Weights of a small transformer language model: no biases in attention or MLP, a variant of Muon for these matrices.
Each number is 128 + 32 x the weight over its row's rms, rounded and kept within 0 to 255. Layers, rows and columns count from 0. The size above them is the row's rms in percent of the matrix's.

# layer 5 attention output (transposed), 384x384, rms 0.0812, rows 39-46,103-110,166-174, columns 288-383
size [ 94  87  91  90  86  81  97  86  94  95  99  97 107  90  88  90  84  90 101  97  90  92  95  86  93]
[[ 86 114 103 149 128 107 100 131 111 142 176 138 115 148  98 110 166 172 127 153 127 140 167 102 127 112  90 104 105 179 165  96  92 116 125 137 139 139 125 181 165 143  49 106 120 141 182 127 150 103 115 180 125 133 118  70 159 145  97 132 104 106 124  45  98 107 111 171 122 120 170 138 107 106 104  53 180 150  98 133 146 141  87 164 133  93 180 145 154 110  71 106 169 156 113 105]
 [145 122  75 103  73  73 164 153 173 151 132 201 111 106  64 103 122 167  80 112 132  93  83 126 172  70 148 127 147 134 222 133  90 138 169  84 118 125 125 181  94 134 158 110 154 103 108 159 146 105 154 106 130 116 163 118  92 140 135 184 104  81 111 140 129 133 161 118 166 132  97 140 118 140  87 115 163 204  90 139 140 172  76 140 115 121 132 128 155 115 192 100 119 185 160 119]
 [153 120 128 121 101 152 140 132 117 125 139 115 183 124 125 133 165 125  84 161 167 128  84 138 136 148 134 134 148 125 150 166 131 181 120 101 134 124 112 103  52 131 147 143  89 182 120  89  99 140  96 141 126  98 117  73 186 154 126 156  47 117 162  72 128 106 126 111 180  54 121 146 161 120  94  67 196 150 167 151 150  44 122 117 130 174  94  92 117 163  74 162  95 146 163 116]
 [116 124 134 106 168  94 135 136 124 152 166 132 163 140  83 132  85 107 115 124 138  22 157 162 161  96 162 148  96 178 137 140 147 153 139 128  98 130 126 116 148 102 101 115 136 120 200 145  97 163 115 156  75 148  96 152 168  89  70 134 128  90 132  93  74 142 128 142 118 122  85 135  61 154  89 204 116 115 111 194 132  94 160 156 133 175  68 138 100 114 137 132 159 147 102 113]
 [135 120 156 176 127 144 134  86 104  84  83 166 157 145 169  83 192 145 129  92 134 156 137 109 115 159 120  61  99 106  89 110 109 160 180 110 160 113 150 141  72 141 161 159 189 106  70 160 179 120 120 112  96 107 110  43 145 156 162 145 104  95  85 175 175 158 119 150 123 188 139 145 139  98 191  67 187 141  95 139 132 116 135 134 102 159 137 132 101 101 190  53  86 161 166 149]
 [139 203 114  94 138 106  51 167 141 102 167 100 109 134 142  91 192 148 124 202  90 193 164 188  90 109  50  59 118  92 203 135  82 157 178 120 104 186 110 101 140 141 193 145 143 123 148 126 111 145 126 157 194 174 149 129 166 183 159  93 140 110 127 186 115 141 146 218 156 133 103  94 109 194 118 100 154  81 108 117  70 164 137 115 109 131  76  88 186 150 114  87 124  85 107 113]
 [ 98 103 141 126 175 104 146 168 151 130  93 121  93 117 144 116 102 104 139 150 167 115 148 109  73  70 177 107 130  93 135 141 148 107 102 122  96 110 147 150 173 152  89 136 140 112 184 138 140 134  44 172 126 162 107 179 134 140 122  91 142 123 140 111 118 139 136 111 119 135  80 145 195 163 112  52 116  73 112  73 115 170 167 126 104 146 124 144 154 130 141  77 148 100 184 129]
 [115 175 169  87 157 147  76 155  75 102 101 112 130 150 147 170 149  81 142 141 110 160 141 158 112 106 144 147 156  94 204 141 146  75 101 156  69  93  72 162 155 117 135 155  90 115 177  95 118 130 161 125 119 120 113 127 127 204  90 190 118  70  80 192  99 156 120 195 133 136 144  85 123 122 138 109 121 135 153 127  77 129 122  74 183 158 141 113 117 126 120 121  76 119 109 160]
 [ 58  85  83  97 155  97  81 138 118  73 191 107 107 142 152 117 118  86 105 101  78 126 160 113 146 133 121 123  52  90 142 179  97 109 100 151  85  98  99 106 121 116 117 174 150 233 138 129 121 151 144 103 135  90 196 126  98 138 160 133 113 148 114 137 115 114  93  88 143 117  77 136 125  55 148 113  93 100 111 140 137 188 145 103 109 122 157 144 103 163 163 103 143 102 112 154]
 [130 148 112 142 153 147 119 140 110 150  96  39 116 125 175  81 127 100 165 148 122 104  86 129 119 132 155 143 169 156 135 130 157 109 108 188 157 101 147  96 101 132 147 129 161 180 136 131 137 105 153  82 138 134 128 132 155 124 112 117 110  71 155 157 146 119  90 156 115 137 132 167 102 134 139 101 116  98 115 141  92 130 121 134 116 147 110 181  95 170 166  62 143 131 200 119]
 [115 180 145 103 134 134  92 162  53  68 150 133 159 108 197 167 169 172  65  65 185 169 131 120 133  82  46 123 105  95 172 137 105 183 100 166 137 150 114 137 142 100 135 114 133 187 140 140 188 131 106 184 161  81 121 129 118  99 134 132 104 142  90 155  67 110 116 123 110 122 161 112 147  77  36 124 163 119 109 145 112  89 102 145 148 145  87 153 175 110 132 154 125  90 129 124]
 [114 156  73  81 117 128 121 161 170 178  51 134 183 109 132 128 134 137  34  72 109 122 117 167 132 112 141 131 103 134 127  84 118 104 124 137 140 118  72 127  86 108 115 126 143 154 116 153 173 182 131  70  47 109 135  72 142 113  82 160 104 105 123 107  29 101 139 136 182 103 161 137 110 134 131 203  93 123 174 224 153 128 142 136  88 147 109 173  96  74 148 150 178 197 113 182]
 [128 162 170 158 151 147  47 122 107 161 120 128 147 121  76 130 135 107 125 121 137 149 128 115 146  79 161  81 143 162 160 108 115 142  63 125 122 140  83 114 119  98 129 176 160 137 143 144  94 103 139 136  75 157 125 111 136 207 184 143 141 153 131 119 109  91 156 156 166 108 135 131 135 147 207  73 131 134 154 172 126 136 140 121  88 145 157  89 135  85 131 111 134 183 108 185]
 [ 66 173 192  92 101 156 153 126 150 132 131  97  86  61 167 147 200 119 119 110 109 171 144 123 133 163 129 168 147 156  80 120 126 145 207 121 159  70 162 130 139 120 117 135 170  79 136 126 116  93 115 154 138 157 133 163  78 130 161 159 139  96 140 121 121 112  90  85 157 137 135 125 112 174 167 129 132 159 137 132 110 144 139 122 105 120 107 127 119 177 100 147 130  80  97  99]
 [129  75  93  98 152 103 165  86 139 126  77 121  97  99 138 103 105 164 109  91  93 113 149 153 175 178 105  63  90  97  96 106 124  84  97 105 121 197 170 136 146 130 159 124 124  78 113 155 137 168 138 137  66  97 106  91  28 146  89 118 126  84 179  83  92  58 119 106 143 174 165  77 177 157 187 128 123 174 129 131  94 168 143  99 139  59 177 138 117 105 142 136 139 142 101 149]
 [167 114 164 161 140 132  86 149 152 124 101 119 139 115 142 132  78 168 156 144 148 112 134 124 174 159  54 112  75 101  77 126 122 134  92 181 117  91 115 142 187 159 156  68  70 155 109  61 147 134 147  89 135 131 120 130  91 148 106 116 101 121 124  84  91 104 185 109  70 116 117 114 138 141 123  95 134 136 127 127  95 172 128 100 139  96 141  96 214 133 152 126 155 128 139 108]
 [155 159 146 109 134 162 136 121 136 183 159 137 118 137 100 127  99 111 109 151  94 140  83  96  76 163  83 104 147 132  47  99 131 122 135 155 124 137 127  86 142 135 134 169 142 189 186 154 201  95 156  97 107 114 150  98 111 109 140 183 155  75 125 150 111  91  57 132 163 128 144 211  83 100 102 143  91 174  74 105 106 117 120 133 182 106 128 141 118 113 137 123 133  86 161 149]
 [143  76  94 114 155 197 125  90 105 155 183 104 112 112 143 165  87 103 117  96 173  85 128 208 162 133 140  71 129 153 175 139  94 132 132 138 119 160 162 114 121 109 114 169 165 163 123  81  81 115 161 117 126 134 209 106 128  97 169 121  87 157 127 113 149 108 117  91 129 113 106 123 133 104 107  90 129 166  99 155 108 161  97 119  98  77 138 129 149 139 142 176 101 109 126 183]
 [132 134 128  95 148 169  88 114 103 179  91 105 126 130 146 131 116  95 121  63 150 155 175 134 140 123 150 129  94  85 155 139 225  97 102 180  65  99 185 140  79 104 111 146 108 177 108  97 117 121 145 121 160 164 123 130 205 146 148 132 114 143 136 149 117 162 103 158 127 147 143 166 148 140 143 127 124  53 160  99 131 140 124 109 133 134  88 130 152 127 115  97 193 109 140 126]
 [200 128  95 117 162 117 110 146  69 115 113 155 169 111 132 129 179 119 131 124 180 104 139 112 131 110 106 152 151 106 143 157  98 127 112 118 126 151 124 178 121 149 141 123  96 148 101  83 170 128 116  99 153 131 166 131  96  82 101 167 110 114 116 141  81  97 109 126 186  54 105 174 118 124 117 178  79 154 124 120 122  95  99 127 110 147  78 153  91 134 152  90  95 102 140 154]
 [115 105 144  97  98 135  86  56 181 124 146 119 168 127 139 105 131 113  79 137 121 179 147 128  70 129 177 132 151 163 255  79  85  77  76 143 136 137 120 159 151  40 116 132 158 131 164  78  83 183 146 133 128  85 146 108 127 112 153  86 135 135 177 123 137 165 149 127 170 112 141  87 112 112 158 135 137  98 124 136 129 188 154 157 144 191 115 125 118 178 127 170 117 175 149 109]
 [139 123 147 114 126 190  66 176 166 178 121 140 120 136 170  94 100 160 127 143 104  87  72 165 143 139 154 104  99 158  94 108 122 123 128 132 140 120  83 139 130  62 148 147  84 173  96  62 130 137 139 145 156 129 129 120 130 179 116  94 119 133 184 157 209 172 164 112 177 129 133 125 176  93 159 141 131 158 152 143  75 127 110  68 104 222 111 192  65 140 119 104 116 126 106  93]
 [ 63 133 156  89 174 163 193 138 171 132 140 137 134  62 141 186 123 104  52 168 101 184 144 114 118 103 171 146 150 165 147 168 118 149 157 150 156 101 183 118 109 155 147 166 137 108 174 117 162 104 108 173 153 174 103 174 107 139 134  84 165  97 178 180 137 118  93 121 152 101 146 123 124 203 187 167  26 128 180 100 158 117 137  74 144 134 150 122  89 131 137  95 124 133 107 165]
 [ 94  81 153 113 112 158  85 139 134 139 127 127  62 141 160 142 168 126 149  56  97 136 152 131 101 126  87 105 110 148 192 113 147 108 143 139 140 136 121 149  63 145  94 113 119  87  88 145 113 141 222 133  56 129  95 113  85 129 118 105 113 139 145 137  99 111 177 135  98 165 130 105 148 101 188  94 165 140  97  99 169 138 130 131 103  89  85 148 164 102 140 133 145 159 171 116]
 [145 119 175 129 171 139 141 109 153  97 143 119 148 135  93 103 138 109 107 163 157 109 113  92 124 156 155 140  72 189 130 129 129 157  98 131 137  82 137 162 147 118  82  55  46  98 141  73 122 116 188 139 130 128 151  64 108 104 123 110 154 182 188  84 158  46  98  86  64 202  79 139 136 112  97 120  96  95  87 177 145 112  59  94 169 121 159 162 174 124 161 100 159 116 130 186]]
# layer 5 attention value, 128x384, rms 0.121, rows 39-46, columns 288-383
size [ 86  91  90  89  91  87  86  85]
[[102 109 112  82  83 134  78 137 112 139 192  82 101 106 138 174 112  82  81  81 181 102 117 216 174 117 101 139  82 140 144 140  99 151  69  99 128 119 101  93  98 148  83 111 142 142  89  79 100 125 197 206  92  75 124 154 157 122 139 120  93 161 108 107 124  76 104  95 184 116 147 177 126  96 180 123 104 106 141 108  89 138  47 152 144 123 144 168  98 159  76 152 155  99 155 111]
 [176 136  61 129 151 169 128 106 102 143 117 131 147 105 156  99 144  96 133 143 137 157 107 161 179 148 113 114 100 122 166  82 131 112 145 116  70  87 147 120 138  93 187 101 128 117 130 131 127 102 183  97 158 123 177  99 157 154 148 141 147 115 147 115 147 132 115 165 153 185 107 138 176 115 122  59 169  96 112 129 128 132  99 146 102 124  86 171 118 142  75 133 128 134 181 115]
 [128 147 107 108 115  96  57 177  53 121 129 146 157 107 140 166 127 139 111 143 149 130  96 149  95 109  53 171 105  96 137 109 117 143  84  89 101 137 192 113 144  82 128 112 104 137 110  97 172 117  94 157 137 119 105 134 105  89 105  74  78 108 116 198 130  74 136 132 149 109 124 118 109 115 131 164 135 184  99  95  94 112 132 192 154 135 106 156 169  65 180 144 121  92 174 177]
 [153 129 109 114 163 126 138 105 185 145  51 141 163 113  96 122  94  81 176 145  96  96 122 162 155 105 157 152  83 180 144  67 169 139 103  76 114 117 134 108 106 125 149 172 110 189  74  96 143 142 114 136 117 118 140 130 164 152  91 114 115  65 108  79 102 152 183 168 167 117 131 104  70 163 103 151 156 115 129 188 180 129 177 136 121 168 113 122  85 104  85 126 146 128 131  87]
 [108 169 153 164 134 177 102 110 137  86 122  99 150 128 119 125 106 114 167 136 111 171  59 131 116 127 165  91  70  89 111 106 131 135 107  98  97 114 160 140 144 107  98 194 108 104  59 163 154 120 119 149 123 122  87  82  83 123  84 162 113  32 115 145 158 156 148 121 123  99 103 158  87 163 113 149 125 143 119 149  85 171  87 100  98 232 141 174 138 155 151  93  94 115 163 132]
 [ 53 155 129 104 146 112 131 164 142 125 151 140 102 135 161 108 178 150 108 153 107 155 139 151 144 101 146 167 130 100 143 136 119 146 126 133 116 114 147 128 130 125 120  92 144 111 132 113 121 144 127 111 167 156  76 133 149 102 134  87 163 112 134 187 154 148 156 140 140 138 121 114 157 146 207 124 137 170 176 101 116 172 143  82 127 200 125 212 144 130 172 113 110 136 115  80]
 [139 102 104 149 140 144 160  84 142 174  84 117 130 145 121 101 127  98 145 147 119 168 105  97 117  94 147 135  92 143 186 125 126 126 122 146 150 165 126 143 138 198 160 111 137 114 127 182 188  97 128 174 146  96  71 154 123 143 138  90 105 134  93 111 147 171 146 130 102 138 145 106 147  93  77  79  83 101 139  88 125 106  97 123 101 163 144 103 136  69  95 166 179 112 156 123]
 [ 62 137 150 150  80 170 109 134  87 101 119 182 146 112 134 112 124 145 112  81 143 109 142 120  91 115 146 151  75 159 136 129 137 110 110  95 137 180 132 157 143 109  94 132 125 131 140 112 100 133 164 105 176 130 143  46 133 134 109 120 187 142 154 123 195  36 126  97 131 165 156 115 172 125 117  70 137  99 171 112 143 179  69 116 168 109 134 135 155 122 132 141 131 150 156  60]]